Each number is 500 + 25 x the weight over its row's rms, rounded and kept within 0 to 999. Layers, rows and columns count from 0. Numbers have three digits each. The size before them is the row's rms in percent of the matrix's.

# layer 5 MLP up, 256x96, rms 0.0883, rows 144-237, columns 48-95
106:525526522507516532513521506490455520526513490526561479509532496508489522499511495510481525526531482491485535508502525506505534459478528507463512
090:465485492467497471467462513512495499515512462458486487466492476509499503489483473462462463539511527469499528490467506545503525488517487469511478
098:521509508525519548500504477540532525497482514522520499498465486509475500521457513464547450490473491499505528537478484521509499532541467473471482
097:494488553494551489555490488513502512484515526497477539531438458506502500491523492478476531478457480471502448517507491490476546477472509470470512
091:537480445522514476517475524471482476514478513530545488508492522516474523535493508514469521484525520491459501490503517552509496459504487453475507
086:500517487514485521516514469496462501529492509484549548520451511488487523527513546498481494550471505478481560522549521490504531496509518513548520
123:499515496522552471510489517469523517509471543525527488499532482527521492472511475509517511519515547509508456489474470514528504476515516498500478
096:510531474493495494523478523502471479471553496497478473509484548459538495457500531510500492551504475448499499537468482505496489460507442511479536
105:501487524492485524473498543547524490465529511499498476487533557561500483500521494500547529506512519461578516483526521472501531482510503513461482
107:526492486476501525505484509480511515530490546481545455534520487494507515471546523468481511504501524522469491501516479494455493510524527511506453
102:528497492510472478508503485470492544484499502448500488459499481545535458481543539533496498484500514507532453511485497489527503497482508479485499
118:519482518560473456543470478514462482500525514496500450496477494500505488518494477501497547490497509514502475537534514474544518499529553551459490
100:481547457496523524520449489506476514458474519538471451496473486521516493512545495530493511514483500510511546489482492522542504469479514478547486
091:531513497483549546503522511503507462495493528506513494499518509489490544503487513493504506504448522490480531497475482457482498576537516497541530
098:525526515464503493485480462486485486538510519474531472510476477497505501473500484474464483542477447569511484540496511541541482511489527489482488
100:509464516515445527501518531524499474498487473518464517494494510518477520517495491481530498494519470503501506440491517505563530508531480476492447
098:492505507448526476502472485525492511486454488503524458504520477472534479484492472491443461523484530543484502473555468515504513507517526525501544
098:460457499530507545523475480506516533534499478488476519549486498500476428490471469499499497504452468529526518509484497510471520484542530501477456
101:501467523508502459513477511465451513506484530510492432518499466454496544501527464483516500507487473512486458447515527486508469519479497530514534
098:509552483502497493511523502466478479494509510509481485514500499537495529516495463503512527509485493548547469488464551454491558486527517516465477
096:513477476487507528489509549499472505494484509514475534519504508540491496507479493500534525534505528486506520508471513447497498471538503555509508
090:515554496480515464509509515530488453488513497501496460495521528459472478471524452540495505516515497501488530459498468535509457457508496486525501
114:516527450513504550484503506508462471531507516512488550471474496510489521515480506551454457515506504501530447501481512463473499499464474483482514
106:498501471524542512486493490465504492486476515507489484496490483507507513455477506475500479515472483512489490540472523542490527517512470506492477
096:494506551464491504448519490542488486546492497485489520520498477456451456491486536487526553500492478505549526478529493521504512498511508486497495
095:555532519503489515517534506504509494515558493517520511464499475518522499446483491507523499549494565492466485522519476484451493504473478522448481
090:495497526469511509463477515531517520492538476485505535431507510541484499521468513439498516496531538472478479516499537496502506456519503465500511
097:535492503466511502494484499425523462462474460517521474505502549507474482492492555498517480513489450499499481523519518517515495540502537519448494
108:490530502452486468504481533482469519479507475533541477520516481510514471507458486490473513497491482539433488509464508488509474458495508521506514
097:515473497500514512508490479490510502473520522508467511524525506505493527491515503493507455484519534506463484560502523498516522580466575504493563
091:493503490494476508490469534485511543518541494492477511487518498503499482482533529458526498537500486481519518491480508504469543466500499521491493
094:512484498540498478530528505465532487521468499469498496510496504459522531532526543536507525516525495506471465474546524493505518482491477496481504
096:432512535537480493497463492490521525477470512519497488500526504541509521543487514489528468496552514488476490497490466489452445522447492497492501
106:507491517489505506514526501516509493500482545471532541536491501466515506460474505542514513495501491504471508508539472521491498477508527505499500
099:517500515499498541494493525502498500528477472450557506500457500513487484498494509485526489483490524488532508488521475462479481441478477487500509
124:495521468507535499488526499493500533478506473553533500473538483557525532512521484544496480505445482499541517506503492491545532483474458496471500
100:509500512471523479493480511482503508510522539442509518551504461524523505498504516508536482461532543483520505442471486483513472518484515494502492
093:529466492454523488509510517498512503483490520504512522517510496499540495464490500492532496463485506491506444519473478538495527507542506553483534
098:504464522536535494502489470514510490442447466463518510457495475550488482549439527517492468499524549482512501484517508524475510518478491480492471
100:493471544494461514440502541548521518507516493482503489551507515489522511491533511527498506501483477448492490478550487508508539502496552465479495
092:553522488466515527500549533466500522501485535492503481498520519505517530538534509489507465471510510517483517514418536464471511524521493520537505
099:491541513484518478526493493473530529485499476502456489534498443505514523460529509537451504484501483452465513516507504490561480495565478470502475
083:519528487508447519495494464505510528495519499482469558495516509518530436490489490584487546549512495503517497499501502505490549521521492462518477
094:489526469495496507485512506500528538497517496478482464557469520536481531472497500476477488516531512467563491476529479534478492479501558515467487
111:501514523522466466506491478474467495508535521475502477530482490514523504532527532453468520496467514511467468494496447508558474482511505509507476
097:533505487504517503530497522489486528507495471480538494464492488478487514543545500521516512489532444477486469490517505449477537554486532521474531
112:476545527487407531465490526525522509500497518521501493507507494535531484538487506507528489462494496480479501486465467504497516510495446503481524
099:540503479500507484519539502501502500536532550485503491518511474565486529462516531505500527452491492525500481502565449497537537492484465504494489
097:472502496504517504500500521510497484488477453481441476491485536508475514467490523546525502522507459502486487460496465545520470501456479533574515
106:459551526556481489495499532521494473514504501551501455521498478550493497503524502449493499545511524521516490455535488503483537471518503514499536
099:504478491502536489494526517489509509504463462515492517494451526423453480491499532486502492508513454483506513490507520483478518496515476484514509
098:517512505538502491497534480469496511477462511464481454520585480515546486466464493492521496514486490484469479499457472543497504473519531510521517
096:524501474424468537532465465517511482506521453512509504499491524479487509479493510529510436447485482481497532479533514537498481492508494522465487
094:583470463494505508505493483498536486487492487502514571471539466515483495440477534511509511506541518522518484489514509504487510525509538531488486
100:466490540486540531530556510526483521476528495521516472517495475496517444451522507498475532502538480480524497477473483473503516478550476493480497
106:489496527455456488494493513531472540472491502499485484518485539500481458540490477506518520506567470503514538491489523504484535512516518513471530
095:510481526483512500494501513450481516499474484510474515475499486470504505543458483507525507489474494525467524542507516554500478542477522539488525
104:491458502463484511506481529482482495490523473524536496482471519555494504518498516482514521470476486524498483528537529460507524466533521522503498
095:464519486528455495505514529458498498518481498468491513436454487538493495529473478502528534488479563511467453509470524494498511514506539489505487
100:531434517520527496490559519495519495492503545475469497504509529509513493482493506488526459468504509466530532518542484490486437519513490506473520
105:470461482519480538488493537498557490503500470526492506448517499489545459469493519520506498501500506459505541511500524507483457488479479496455490
092:488506471501529529522461493511503429519564488490466499518501517514518471504518486538481496473470502527497493529461500483522538498476466537479530
095:509523481499503473514482464531484455469475456513500475493497520447501518469472502507502482484523481507518518470489524518537529467496516491485510
101:485460472494534479506522529492495521522502502473527531485492495530467519481473466477550506535514497506489492514508458508501519514490467490496464
109:472491518478552483468520555492470447473492466533503484521490493483502454508521525537494527494523497470522520462503480516501508478512465494493476
100:498473503483453478497497485454525489492484514457507476507449482474436540505533500537518487486503450525480503496511500480494468488516474535511488
091:507482524502516522477531460485508482533509471505473548488481521469492543509464444489500463484467446497520492496514445476478506524504508548509544
100:500546519516462503499463495503502505538488496494487471492552501521482555518546521509473515536476496486527544479523490502497517482512498535518468
093:502485454478489479522500491514547475494512501493486553499435506507509510474472488486521495474512504494519504461540492537480526488474471552505485
090:529475490532523475511537460472453512482518511508526525527518499483478492494521491488509544500512500493484487448476476523496516455493497504467491
100:468457506510511478504464492527517526485514499506499543516483543488465546522487499521525529468505500482499543492524467490478517495487532538520505
094:487530493461532492557485478518512547503503538496503510530493471472513551482464473523488507496539491445464515502496485476515470495487487502504516
090:487504495539488484505476484503540442482473529476489448495475533521497491514509511501475516445515499506523470494497451526495476487510545494496476
096:475535484479476451506472457463470457538468513515501499493491537533482540494507501494525470496492514547490516513448494491521508518461541514501520
099:464503486486480501481464500474528484480501459538492510514505470517511493492534519492512506557475555519508505489512471503502497503486491493482471
100:475520496552485497492508512501459481498454556492511509485522506544486540506481437486547521496454497511476523521537469468511468498514493463504538
100:481523505532447478480502505520461541502510472503501518472501543485481526485529464497508472551515526515551476475523502498535518460481541502508452
100:520468517523533568503466520512501513517480500502524499529524498532508519494468503505520505484482549516460485503464463443498518500462492472459485
101:525527528479487468521524477546542507532505524498516512482487506580514505507512487535474492524500471518517510499531536510494509538510553524492506
099:534515516518480483503508459475546497469512511485536515500493468490472502464515517541506510521502478468498483506538530485476465507521519518506543
095:462559479521511485519524462466493491517500509504460454519519475516494539517533486486519480524446510506502527505506488496515449513498519483501526
095:472522510495489508519477502515524477460464467465513482469512462492483446470533492457514527508524491503517515504493493508494474475466470485548433
095:508510526497480541501520474480490497501522540509489498478515511462507482496469500535504528524526483537513482454511507510554457484479509514513479
114:455491501462511491502516555500474515515489466526481500540500517504532493498560504501499470469502488509436482457451525508472487496467511486547521
108:491521497566475513493539444547492533489521502466486522464465520505463472505525544470514512519520500475543478508499494490517499472537488525529482
096:500477510487473495475491514521467480483498499510518534481475516460510469500507536456538498538500461519564509479453498484462512504457482524470501
115:518541491462539501511470511467469497451469473501466496523510534454489481511530515494494513452502518479488494509517500487489479539489480535485524
094:493527514510514513520499505455471453535513496510484506436485506466496544511526462503472479475520454521474491493491469503547510514516467491483523
098:514503514554540499506523525471530497525511454484468482539495513466495531539470485472539514455504515481505502518506482469496480531478558519529546
110:537497529517474535507528526524505555482510513501469463498502494457498518463488511486496511513476508503470462513475483518480470450503460485508477
096:465492529496458510481515504529478497506551483514453502528476467451545536525543506486440462493504510510525511497517487535462453532497509486479475
099:509506511517483525488474485499565518503503477482547482497486455494498502475486504550482521504526454474500479523533468441452513467506517477496474
097:505487530467510461505491516496484529455535508527447501489510477523463470500545504493521474471521513499497496531504530497552494478543456507511486
092:469503441491481520491498507490514536485490516462532492526499497466449470528476480471467425521507507500502505521505527510484440502478481520489499
# layer 5 MLP down (transposed), 256x96, rms 0.0837, rows 144-237, columns 48-95
107:442552511530518478480518524478539563481442485479495518497513497501535499507496438485496483515503507450489516499503466498508500519499524546494515
096:488492533502521472510500491494502519497488514516498534512473536472489523540508495516528480453491489496493501472475500532520495496479459526481512
095:514490491538524520534499471473495475490476497512466520470519529517521498522509470492457525519497502505501447471479534514496521495494516539491500
100:481475459479491466525535519524507497482501491474524514510525476533469482545540485513506479449502482502510550491508518495513509499479491476504453
093:488520497526481431476523499474528540468478484493491513489458532510519499478488503505496497494526471457574464489496495486514494504457468533508493
086:511446463519514506479546505499523543496474535527488500509528473496558475506484519506486511422480477509498519496475542562470509495479490508492507
120:486510520525519459504499509503475527517513515540489515501560490513452498475475514510517509485503533494544470528470476541480587514531498511516549
095:526463497475483556473520449520473531510529468483452501469509527504478500481496471492488485474492530512487478506524498459472500485549543506510523
107:519546509526513550568497531494499489524474506486478490526500500482493533533480502524520495533471493487481549508491498522516529523484508569504482
110:510514492488519531478479481496513517535511466471500493479520444501474518501449507498519529502503464480448445550522463484504487486549510503501467
103:519504545533500486504519513503539512478514534495477452484506548479510498486501526534485472521480500430502457494468466509457501476560497496515526
107:474465487501488485551504524503482475543520520540466511494509481502554504445525473528506490526551513504447480516529479489479516490533474469515484
099:472469510479466468512500502484519530511504474478458520471515490512486538524505497483509482531508462512495466521514512485519509557482477462487509
092:492498504497472516489502539518509509464482501508521495500476510486480470481466535526485513492531519452502525527532461484477551483500492527511478
101:482518502510531515513478549540478513476484473510449472497538517493546493504468490505516488535480501483484518499447543487470461524520512501524477
100:483486486497483476468505491550462480494509489469463496491479482498485503541458459547505499476494490466472474549513450485524474525515496529491495
099:519519481513534526578495484505489505499515494530466500508526466458511524510520491522510503496484504508503513501489499495496486491470514471514530
104:504505479509508461477473515515465521521525467508498523499510515520515485479489475467462505508488518539474469456524494512471453494465483478496467
107:484457443496534523468500502527461478495476500518512487508529471493494446487491495499476484539474491531516475459490475482487431504484509541478516
099:513507510519489519475532542543541494511510506449563510504536454467457530499514501452529495489516500527518539507496490527447517503521488545487468
100:495506505518525525470530455473515494495535526499476481475471495463491497483435485476516487475551474489469500512488444483538542484497481509510489
091:492501497451507510527465532516483533524492506514542488488492522504467543500494513475486532516489495481507543467537483577498497517543501549499489
113:508529556503477477519523488498508514462437474471475526515494514538499489521514481533488497516486480494502502512490497526523516495448504545476526
106:493479484472544482491500525451536531461499475507491488524495478503507463521515462520519521489433531497524498546505488511495541488498467465489491
100:529492476489516488429472510488510483518483512478474502510476517483472490503518480538479503535527513566484476472489486516469498489486457519566490
096:487549528523545478527491469496513509510477482546475488522526534462483540540546492495501506519464513509524523522500505486505492485478494528526439
087:474524492499546514427465487534512476487465477497480480526481522473464456500491493519502513477497469517517516497484503570498520512527546488477463
097:508512510504526489449518502512534506483499498504530489506410532522515523475488490492486489521473477506484478491480509475481501456486454462501501
107:506476516539469502505503510507498464492492500532484462504477494496527481498482447477508505476479491489466480474482487490461481508547534495482532
100:511479484551459493520471521507444517531473491510533488505501487512504478510448506491483506548473511481511539428500460505485470434502486530511468
092:517495476491522502481487507508524541498502503520491494506519472497514541517479531535504518507522471474510509486511501493469508526552517454481520
093:508524474478478527513478476530520553502478529501479514502461535477498496471505470474476489506508518471517532528488503504491544525501515491496516
097:478501522524496487518494523537497498526546467520505494510533479445501516470501549501524476502511526452489525513499507480565536512467465500493512
107:481500468511487549486517473545507457448499472503508512503470467464479485491515528516472529453517506526512489505497510528497532519522518536500499
091:491514497499491504452526480522503497507527480497461534525489495503498464543481496501508537520555516482530522488540495517529491500504538478516518
120:514498515531524491476536551470507513482473460568518523483489469532543471521515474529499507482504489496485488499492483502487520526515504477444514
102:474502478523504480520471497514466468521484491524439513474507467522524523518475457496488453473507502493504548533496465491505493486484497512444522
099:524517470523501518512505502449476508510486493535508475497516505528504523532500487487473546469503513481532522561537522513521503485506505490494466
100:463481495534523518478514491548495503528512490500521528533500503475531527527450528491498471495512530532517483493491474560465524505523472479463469
100:509521507529486500457470496505499526524523498499509481468522556493487553508523520470486512526496528529491505519495489493513473468539501535493523
091:457462497491486450543485497512513459485529479516530494503491498486504480488485492499463496539479487509459505506530553508489515480468472514443470
098:496471471532512459490492548494516515467478528501498523480474508496461514526494474520478515511500481477497512482497504537484503445533477467501483
090:471472454515518487469551515508502523513499522492468469512481494514467517506486502458504475471452538456479459526496500505474475495504499504506526
094:470543524535494477503496473511497501527504482512461539506537524493465535498485488513482478506526446502430456447493520494504504507489457518530527
111:487497494504511475547504524545492512547462509504503495459516462464523473468483523540527526519505495510482529490513513505516451545484513471505483
098:486444476523538523550518495485479493516492486539473506527475480524527503497509478509461492485503492513475506544474479499523505517500496461496501
111:501502471499511537517446492476477530492512490461486497524507457476485502498471440509495511501486456477493527504496469535502502453509504532468486
102:468537507534455479459464487501513485527507461484513539492465489462511515494453476489502506499534532531536470485512473506520520498480463481447539
101:540510503496479507513496540484494478519483490488547515474462525525509478504446485545491519521512535474469472489535504470539478439522523452490528
106:466506506522526520493466510518495471463511474505510435539501504506507496521531516499489451528501467494479532504501504480538461497462503561505479
096:481478488521477477477512464493471475523518554518472465509486505527517503504523485493499507470481493501483529525533541523506497490479490467465503
101:534537497482533524455514503464521501497523503526549505504454502544485496522510535497479480479489501470475489510523526457544495528494515470519455
097:505497489508449489457471503495516492523527541500504491473486492489476485514501522502495474510509475524516460486519471478467503498486505562467518
097:482509471467508494525526532484502499531464470507482497452489527520486539527507510491507470451500502541470490491517500489517547502513489516539520
097:486467489491511512562512487489522540511481486533470476492486519529487494489513509529512479518491477523488559475495533500529506495473511454527520
111:557501563489513512471473468460504451476535506487524480541467498511494486512501513510478535504463504514518494508492530466491467485520518485530485
096:495486450514506468484528478474492502483505477514493480501499530497482478466461507498506481475518509465521520484475540483496498517530496511509500
098:506524493468473476620504461517502496508531489490502446506497486469481477483518485494494518478513511534511499481522476501470477479474515499521490
095:496526476490504495439527495493494512528561484487506561496465492493460511463501515516506536460510487482487544510465483477490488532502481507487498
103:473498523459502480501488518525519505531490473514492504560469475474498519469466473509501495512460475503474535468497511459505527499518525511487518
105:545467462497464509494492505499501491565519471498492508492539482482463516504522478545439491469472492461486526523527490484534484485496553497514526
099:515505473504476521483473488484490473487518530473504514514529495520540520507522523511559524513547510490499490505518554490481477500543513518541536
101:477502493531494443477481461471458542495535537486463504509521474465501551488497497491489508508518528479504465516520512505446511527494487480519488
101:528500489486497484470493500554555504507503519483494462492514488462525497530513517518477516474495504508498438504535494495515511509497464530445513
110:518508519504509470509545492455512456461483494508480538499458556459502452524505503488505470482486505493499545503493484555542430544528513478500465
104:498465552482497466526517499466482466495482454503480521478529445490513511500505501536466554508491489493522484470500482522527494450484549479501500
097:486501526463475472463516472512525498486528505538463471518492503478520473519483497472478496470460466531545543539521500531517490519517440472475501
103:456500511531472535497527529455495545510460444490501468537567490513476481516520515569500508506538478487489492492491525496511536507486508491508464
096:471528486477486455484519478531479475532544482501507526497591498488519486521505518477502541492494492540478532507501545494506493526517493464469482
092:531512524467472494530477488467504488529463494499492484496481534492543502492493500505475506495504469520507454532556524512516499498469467471507500
102:500524499484482472552516502518456490505479520520526463552478481517470510477532520512493444514499485526468463515495472494465497515497535441507560
096:468504512510515536479457492505553506494564527485526542453508459517486496514515494479484486510483488529534514508491526492497499469514520478526475
093:511538522488518488431472478491469479499556453496525503463529481500504501491470536458534467523473487506497505493522524473517503494496472474515441
096:519481479501494535548561491491492519473493433528519517460529462513528514461487551503483491506532512496501547548488504497506488486460506468502487
098:520488519495513485589531528513519499526542496524491523529472484503493444528482492478486525468492507530516495528504492529496503497466490524494463
104:506486521492494517499465486530531514473481493493478531488459519490500482516476525542496449481494553461470478493464490490481481507501489539467498
095:505514426494568519494495495504486496555462498482474488533515471505526488551501494481550471496528460515526504490501531513512480554460502531495515
100:508511519501538487448529485557487509529460512499495512483500503553524481486498506494507517515494548487530516506499532494539437499449485466530488
097:488481442474487506507492492478488538498489472536509505473528487487495507470490405464524505524486485492535498486536487567463504480484494535515520
098:512500509494516492461494523533507443483483486464490542473512491460532478512510470480509493513444499453496496460511457476501512515475513477518493
097:507474479505498527508533520500532515503513519481502551482524467498526472514511523528513518461519514480495494513518493545452521507505564508445492
093:492526513490496523473524489483544489485498457494457476516530507482544490507462482516563466521493494538552503512501489514494524492486520503506501
098:501521466544522505555487498512501506485492485470509450523480499461523480496505515485547443515520528495518498560494538492456528500512515502469477
105:493473495506491489523473532490501497516458492532519478482535495514544477499501484503496512502481483465445502492476482520502477466495511410519492
102:532573470476559497484495522485526501483481480506513555465499492557496507503486476519491539503487488468499497507513508486509543497477511481495543
097:483506510522516533499535532536512513505485516498550501473529494516549485469495498479535497507469487495451488524435508498494522513555515458466484
104:493504511504570488462482460478497524454503534535504525557506468506528496504522518467471502468490515514508551485536489521514473500496521535486471
094:483479494505502555493454546494544510477511486485497512534508513510512438466471484510494507500500505470531484542519503526457483467572509482484531
103:502469463484554454499534553539463492521510515492554513460492476551494490500505538525522494540501493482485514504515488490519499495468467487506477
108:564513512508480496497557515520480481531513493526544468510517482485491478507477500520490472522499494492501478458486484476508470501468542485543507
097:544541493473489523535471468494494510498497511523547508487524519500443506473525474527519509497529497512448562508503488510507536530512527519499474
099:518473549535490492488501534496536480485523484465442511509500516520522493523468449478526520529481512511518510448464526516504472491516476487461512
097:517523487508502508537528533489499471525476481542497459524531507512471492511505509538497483500474548541494496477496506501521543491479499530488506
096:476494468491480525522508523493485544487502471513475510471486494530505487497501487526471489518481522493501510489452548496540528476461468507526461
# layer 5 MLP gate, 256x96, rms 0.0883, rows 145-238, columns 48-95
102:450496496521524528500509487479511497480474470563520453462536489492518493510490523506505505458505525523446506508472500495494485535494455503513542
091:535459517472534542504519478469513466489476493494482509512512540521514519512503516506482544487515544517516440502471485446500531471492493476505497
097:530515512508555486539522487481492477485519521519509506493508454491512537524477463474523492444502497534481490508454488501469502513512536472483516
095:532492486504546511498502474512495531492489461526520497497538547542492539535538500586517489472512499486556504511475497495477552513490463473509520
088:498531546466457528529458534467497483500484484469461478532475531473453528516506458478553505482541504493517521466509480486493499529506482473492540
116:539519515505504495499524507489502536517482497558479541519557507480519498485503509521479497473513575517485501488434485512510508468475527513441529
093:536489514499505486490538495497511477460489488513514496468539484485497489528532479515498517500471517546523510534473489512478491486499432496533454
102:504440528485478494549488509513455497516495540519490476468512451518497540494505532475492476528499482467505487516495469468504495545484465492464481
107:494497464520525483509494490494448522461505480501523474510567521516503515472497473516467564505524482510534460471479521503501481504527528487519535
098:542495520502501459505500519522526521469464549485468484476515496508496494488536492521504473527491488468544480477478495491478540478537523507487509
101:513520500504469519505454468500522484520474487486541487498486462501482471484474502472479552485496519500498537491486506506492498502474476516448475
098:545487505526467526491447490490470473482486467507505478467498517460485510464503451496494534528501507517478463505510492473482511515520488469510463
095:503511483521540486512478499536495497436521463507535499485549497491499491515499506469470485450464569489508489527491482486519530500506480507496468
102:518511488516512444505534494455473509560491504528495464520531471465511508495553538492513512518465517518496487520523546488487511472562487516483508
104:510494491512522533513495499541456526519480528526516463529494522518571469479495508530524454515501480476540502489515529476481551465533506513506495
093:518504431515524521536491486494455499498549477489517518490519521501494502469508516463512496485477466538585526472490486500520497482525458483483493
089:492490467487526526482471483497490494492487490493478520459512459537507519479465485491490495509467511546510467505480499491467490497524484500470471
086:535515467536511510537528501511475509486496497523482486504535516545514457481491512490495488514477500527534475472474461490498460497467521553422511
097:497527472499447478509498503505510501486474493518497485453475497470468513500508484516477489460474485464540503509522468486501501466483510483475519
094:513498467440469536480481528502470473484477487520510496509506475511483505511477490488463511491505529452509473527551467523479458500489517442482481
107:526503495513475502517503523487501536491468518492504484495537480549511521502442483506525506499452457467513512582522523472475479506482498520529487
112:486521510545490535556502526523454523461476489528499514513525470423483539471474472486501476474525482509510472508488530497500544506517516521482513
099:463457468468494527524499471453520512483526458544510491450526475481486516551475478543521508452487524533519506490484466481512497469454493489502476
091:501502508481535523533495475510477470498490502501518511464516468543466509483489495493522521445517522517512496483538486526543516495495477466430541
091:496511484482514523545487515507465526513487495527522512530502509496513545487479493515520498474507484545516512489561490480517459499476502496512528
095:502491509450466532506503548493514498537483464460514511507525521501495522477492509473519498498515481458530498500537486468505476471489481517502525
097:524483494500442460510490513518501504496505514503463461542526486505480482527519510478485537483487539531464518524496524492526482534505487504521440
113:471514476525512509529483514494530500466478476517509501508538498486505492484484486494467482516483503559547525458462483467495500481509549521485495
104:502451505529479542503482520490492483504532507489540500494510522472445507514503484501495506539498544497503498471499531503495516483511531471453492
098:485517542457472500514434499532489512473502461501512546443544541482493502515507486517474541505495506503527482469515497452512517524499489505520475
099:482546522504512489529494488485461480521523529501542528451489551476521483506446480529552514462484493506468446512523481476523527497491492472490534
095:515498516524486531514511536472465517546504523492484484513517486501508562465492500481509516481468508532473442526484536472509530473518496463471537
104:451480471474531514513499507469470536559478496500487474468492479508535509485508482504485451498505522495493513490456501491492513507493504519525478
108:483459509489518511527483498526513555540508442539517519506486474463485492509524478533472493478508479479517512462487511528524450527547495544474507
098:492471534474482476551498491479473494501500511488494454511538476468522460500481497470508511462497510486516445514501538556509510497468501548536486
104:531504475513536491524484488476498528484501503478556460479444529517469496529527517513476469509493543467509494505494494508523486491519514525451484
100:509513473502479474541500488499502531491491516498542520527493508506525460514512520499471521514512511515556492509547504520504506463499533514513511
103:469480500515508491533493496527501519516525494514485509494525471508504506486549547514521513468494515508522496478443485512487518523457449532494508
092:536498490486527534489541522511507546471519512434472511499518493488517497480489480511478548465516487468543493498493521523488521499505498469479443
086:486440524492495471497515505485537480540510453492502494491539503508510498466489440503502501476533513519467503526467537511509473480482507506468555
096:509486478495509537505567510469521508482524475465490489470473445465522497519484509509514490497514484496532509578449479544484507527477519490510488
091:519502486511483521501491474500447483533539501454495522487516535519504512487497479520467502489510513519543478471498456482505528467516526530457513
095:477470520521485529496494474493548534475511509491525516505487507491500449498505543528467508490528481513485443538442555542457501506501482512507509
110:525477464507463487513512460489497506517533469490549451474496510485483528530482519530514528492467531489545493465490509486474526523498531514451487
097:506488471503519549508502436449499473479527515479490508505564538522514468519537516508447527461467526495483493505482545492516523488536472507477474
093:462496451504503504541528461521502503504506520489504547521516479481521469481542540456503540491520545520495479462494467529485497536479517474466522
097:471547512489467540523431482477469470512507499499544523464495442451536546545498489517514493512538517540497474486493471497481504503497500501474522
097:534473477491480496520480452456478515524484514545488514546509497516516526496520507541485486494483534509468482566481519510556457533455502538477472
104:479504465477555457531507488454480548473471500495491514461486484488527480513477542471444506471496503505509487494520498529486506478444494494493520
097:516484514484477527508505561513516494523495489547485462500516465479478461491505483486526450501488464505515480471491487467481513489531470492503472
103:551472490511516518500490486486530547485510466502501514500522478544497464541531488481500486489490527512533458501547495460539490509536463498506494
100:499457524477477463473421472463497503494513475531497495471487489508455496486519492504485473509480508473563486482509487510504519501464539513482505
089:461509521480523507515471475491490478489494540518506483490504489495508512526506526493465522466497524497481505549475457459562501551484469526512501
101:517456522531507477496480491474458486503496525499442510518515517513473535493539507535497523517485544492517490537507457529539491511495508512509509
104:454462512476499484524486505492490553481452486551451477457475497498494535464462499483481474525465536470486495508474498494516475498483500541464500
100:486490493453505535532523475470521517495456505486478486489501547525508475486512508528539481490500518550530543508486472520531492526524495473508521
101:513488474521464489492454492511503509504451484493510514462510484472487497492520477496458493540494488514483467451494512456516501511522486506472459
099:454520482464495506507514503539506515522523493478430476503461455536486482465508510480491506425539530508509497484523453491491504517516479505508491
096:518512523547514500541504507456479507554492510474489466490521520552491510520543495535481474474508523489553457513518511546507503508506461511517482
111:469466519524494474540520508497468515494532561492488507494525492490501490495518485501494498518495495477483499533449519506470489465486482520521441
098:507483523455491511503508515483506482467487507491489527491505456495490477466522432506484532542461496478526504511530485518475507460469487515488497
101:499459439487491483510511501490506526512496494485541491508513471492492472490457516552490494491451525529465533509482513520526527540519521480509524
105:498527511489499501509510497520525530505500523482518426506529535504525479505518489490460559468532564517519469518482470522530511523495495484532536
101:525488497518484510498490519500494501469495483538525450494519496535472467442503506500468541518461518500533469487478463532515540503525495485519511
103:489531477465519493502500519466497485494507542522464478522484503476497454457510462526512524510476476515463517523522488516466469448461493489509464
108:502471499495523513495483508517519526498505488498545491533572513515495536495462484567485534472510494514494486533478482507490510521505548474495528
100:514481464470506553504478527472520567481497534527491521477506454501504522510489510487479524502482503496510499561485494536537461522527466496515479
101:513527502506459503482492502491511516536485480504469531475480488524496494536518505519517576521492531503507477502472479536464463484480490483502441
093:475470486538512537476539469512476480496497450494529472491525515497480478507498514488555504469488505477536484532470544525525493466442453506480480
092:458505493467519475540498512465510499488527543470499500501467470551516447544514465498525519489518524480492467538495519493533499486535468537497467
100:509487514540541467526533487475506502517478492547511508480519473467477480548472498481580528485494503512495496528483485483495519496532543517525498
093:526521514521498497474535493525540534514470494477534473508539510506505482518515475513506525490519482519530499458513487525518530518517435514496473
095:548497491512471511502490515493508495508526484509485478498522479509474516470517465525498439478490539477485501506512516494522469460542540492474441
101:507477464528448524488508511501496510523497518532490484503502508533504508514483531483498517503494495478506507452503488475495516529505487493453492
100:516495451519527513500471473472496442481480530513503491519522478491527504496509496488518518529496470508522487542501506538576471462530512487475468
096:511506529491498561514472533512485512490561500505525490504497511484508473469500451508510510469500484487490510486498483515520482471485519521517485
105:533462472475548498514476513538509565483534543489485506468543481507487515481494492535492501527513513483455487509507487506532462536506477518510479
105:474499487491510498490484471503548495463489496512486465490512504488530458501532534497489464492490519543508488436495488491525499544522472494470506
098:498521512510487521536528480453491546511529530499513510515508461503497515519468503523473470494545510525478453556491526474495515523503482529501470
105:497497480524538476508534476462537459449516461516501498516515511475541489489508553543452513497492511477540514515512523470481499500501481477497528
106:509558500480488491504499516485468505501485531506501530519500526504479483503541469512445547523485491518515478450477486541481525550530514513479504
099:494481539540507503513493455479505461494504498499505502460484484481510595480479488487463484520506498505535511479517444517497480541491537484487525
108:490500518485490476539506503482468527470452494503478512479531527507514473469474524569499504486469489543507459472522498484491508535480477522528456
101:484463520470475530507528517475462506528482499488508505468537503481510482512475491489526474496487461533480449501493507491483561477465505485519514
101:537440509479521485527476501494472478492470524493524466494503512490487489473520452528503457508539523465489492521531525438522515475469487503474460
096:518487454504520486516503478470481514488514541550480507520521480498542533465500504453475488472481552538471456540502519537521548518481486522447511
101:549507509494507489498476467505452522475457504505508504473531506509448540528528518482458486478501537535502463487485474488538533495479474496502500
100:493533429507496504524478492478500519467518465486473482481521530496527504480516467486527495506477505489482482502480501493489458525511504512492514
097:518495509521502498527520516522504513495523462518488500533503476471503471493533523529511457477512537496487468519526510481542481507466472501510492
096:508515467478496489515461460467470499508506488486498520513474488482484505506535535469450536527500506491484529521467482511532525511577497521506473
092:480491498497506515500513529520467519492458482445486444483518472526436496500490521524529519479520509504497501502535510511515522480523508471486500
096:491477501529470457517465569507470485483522519548497506474520491498456510482504543497530523493446511521508485497509479486508496477525495512502517
093:479474474450442492499508477469486488525504478505499475429449476527509477501480471528532513491515549493510539502493475488496507516501455510503501
105:513451506481520532529519512491484526464471543477506493521505522509490488507485516530485479438499489461484484501492518497442510472493491461497501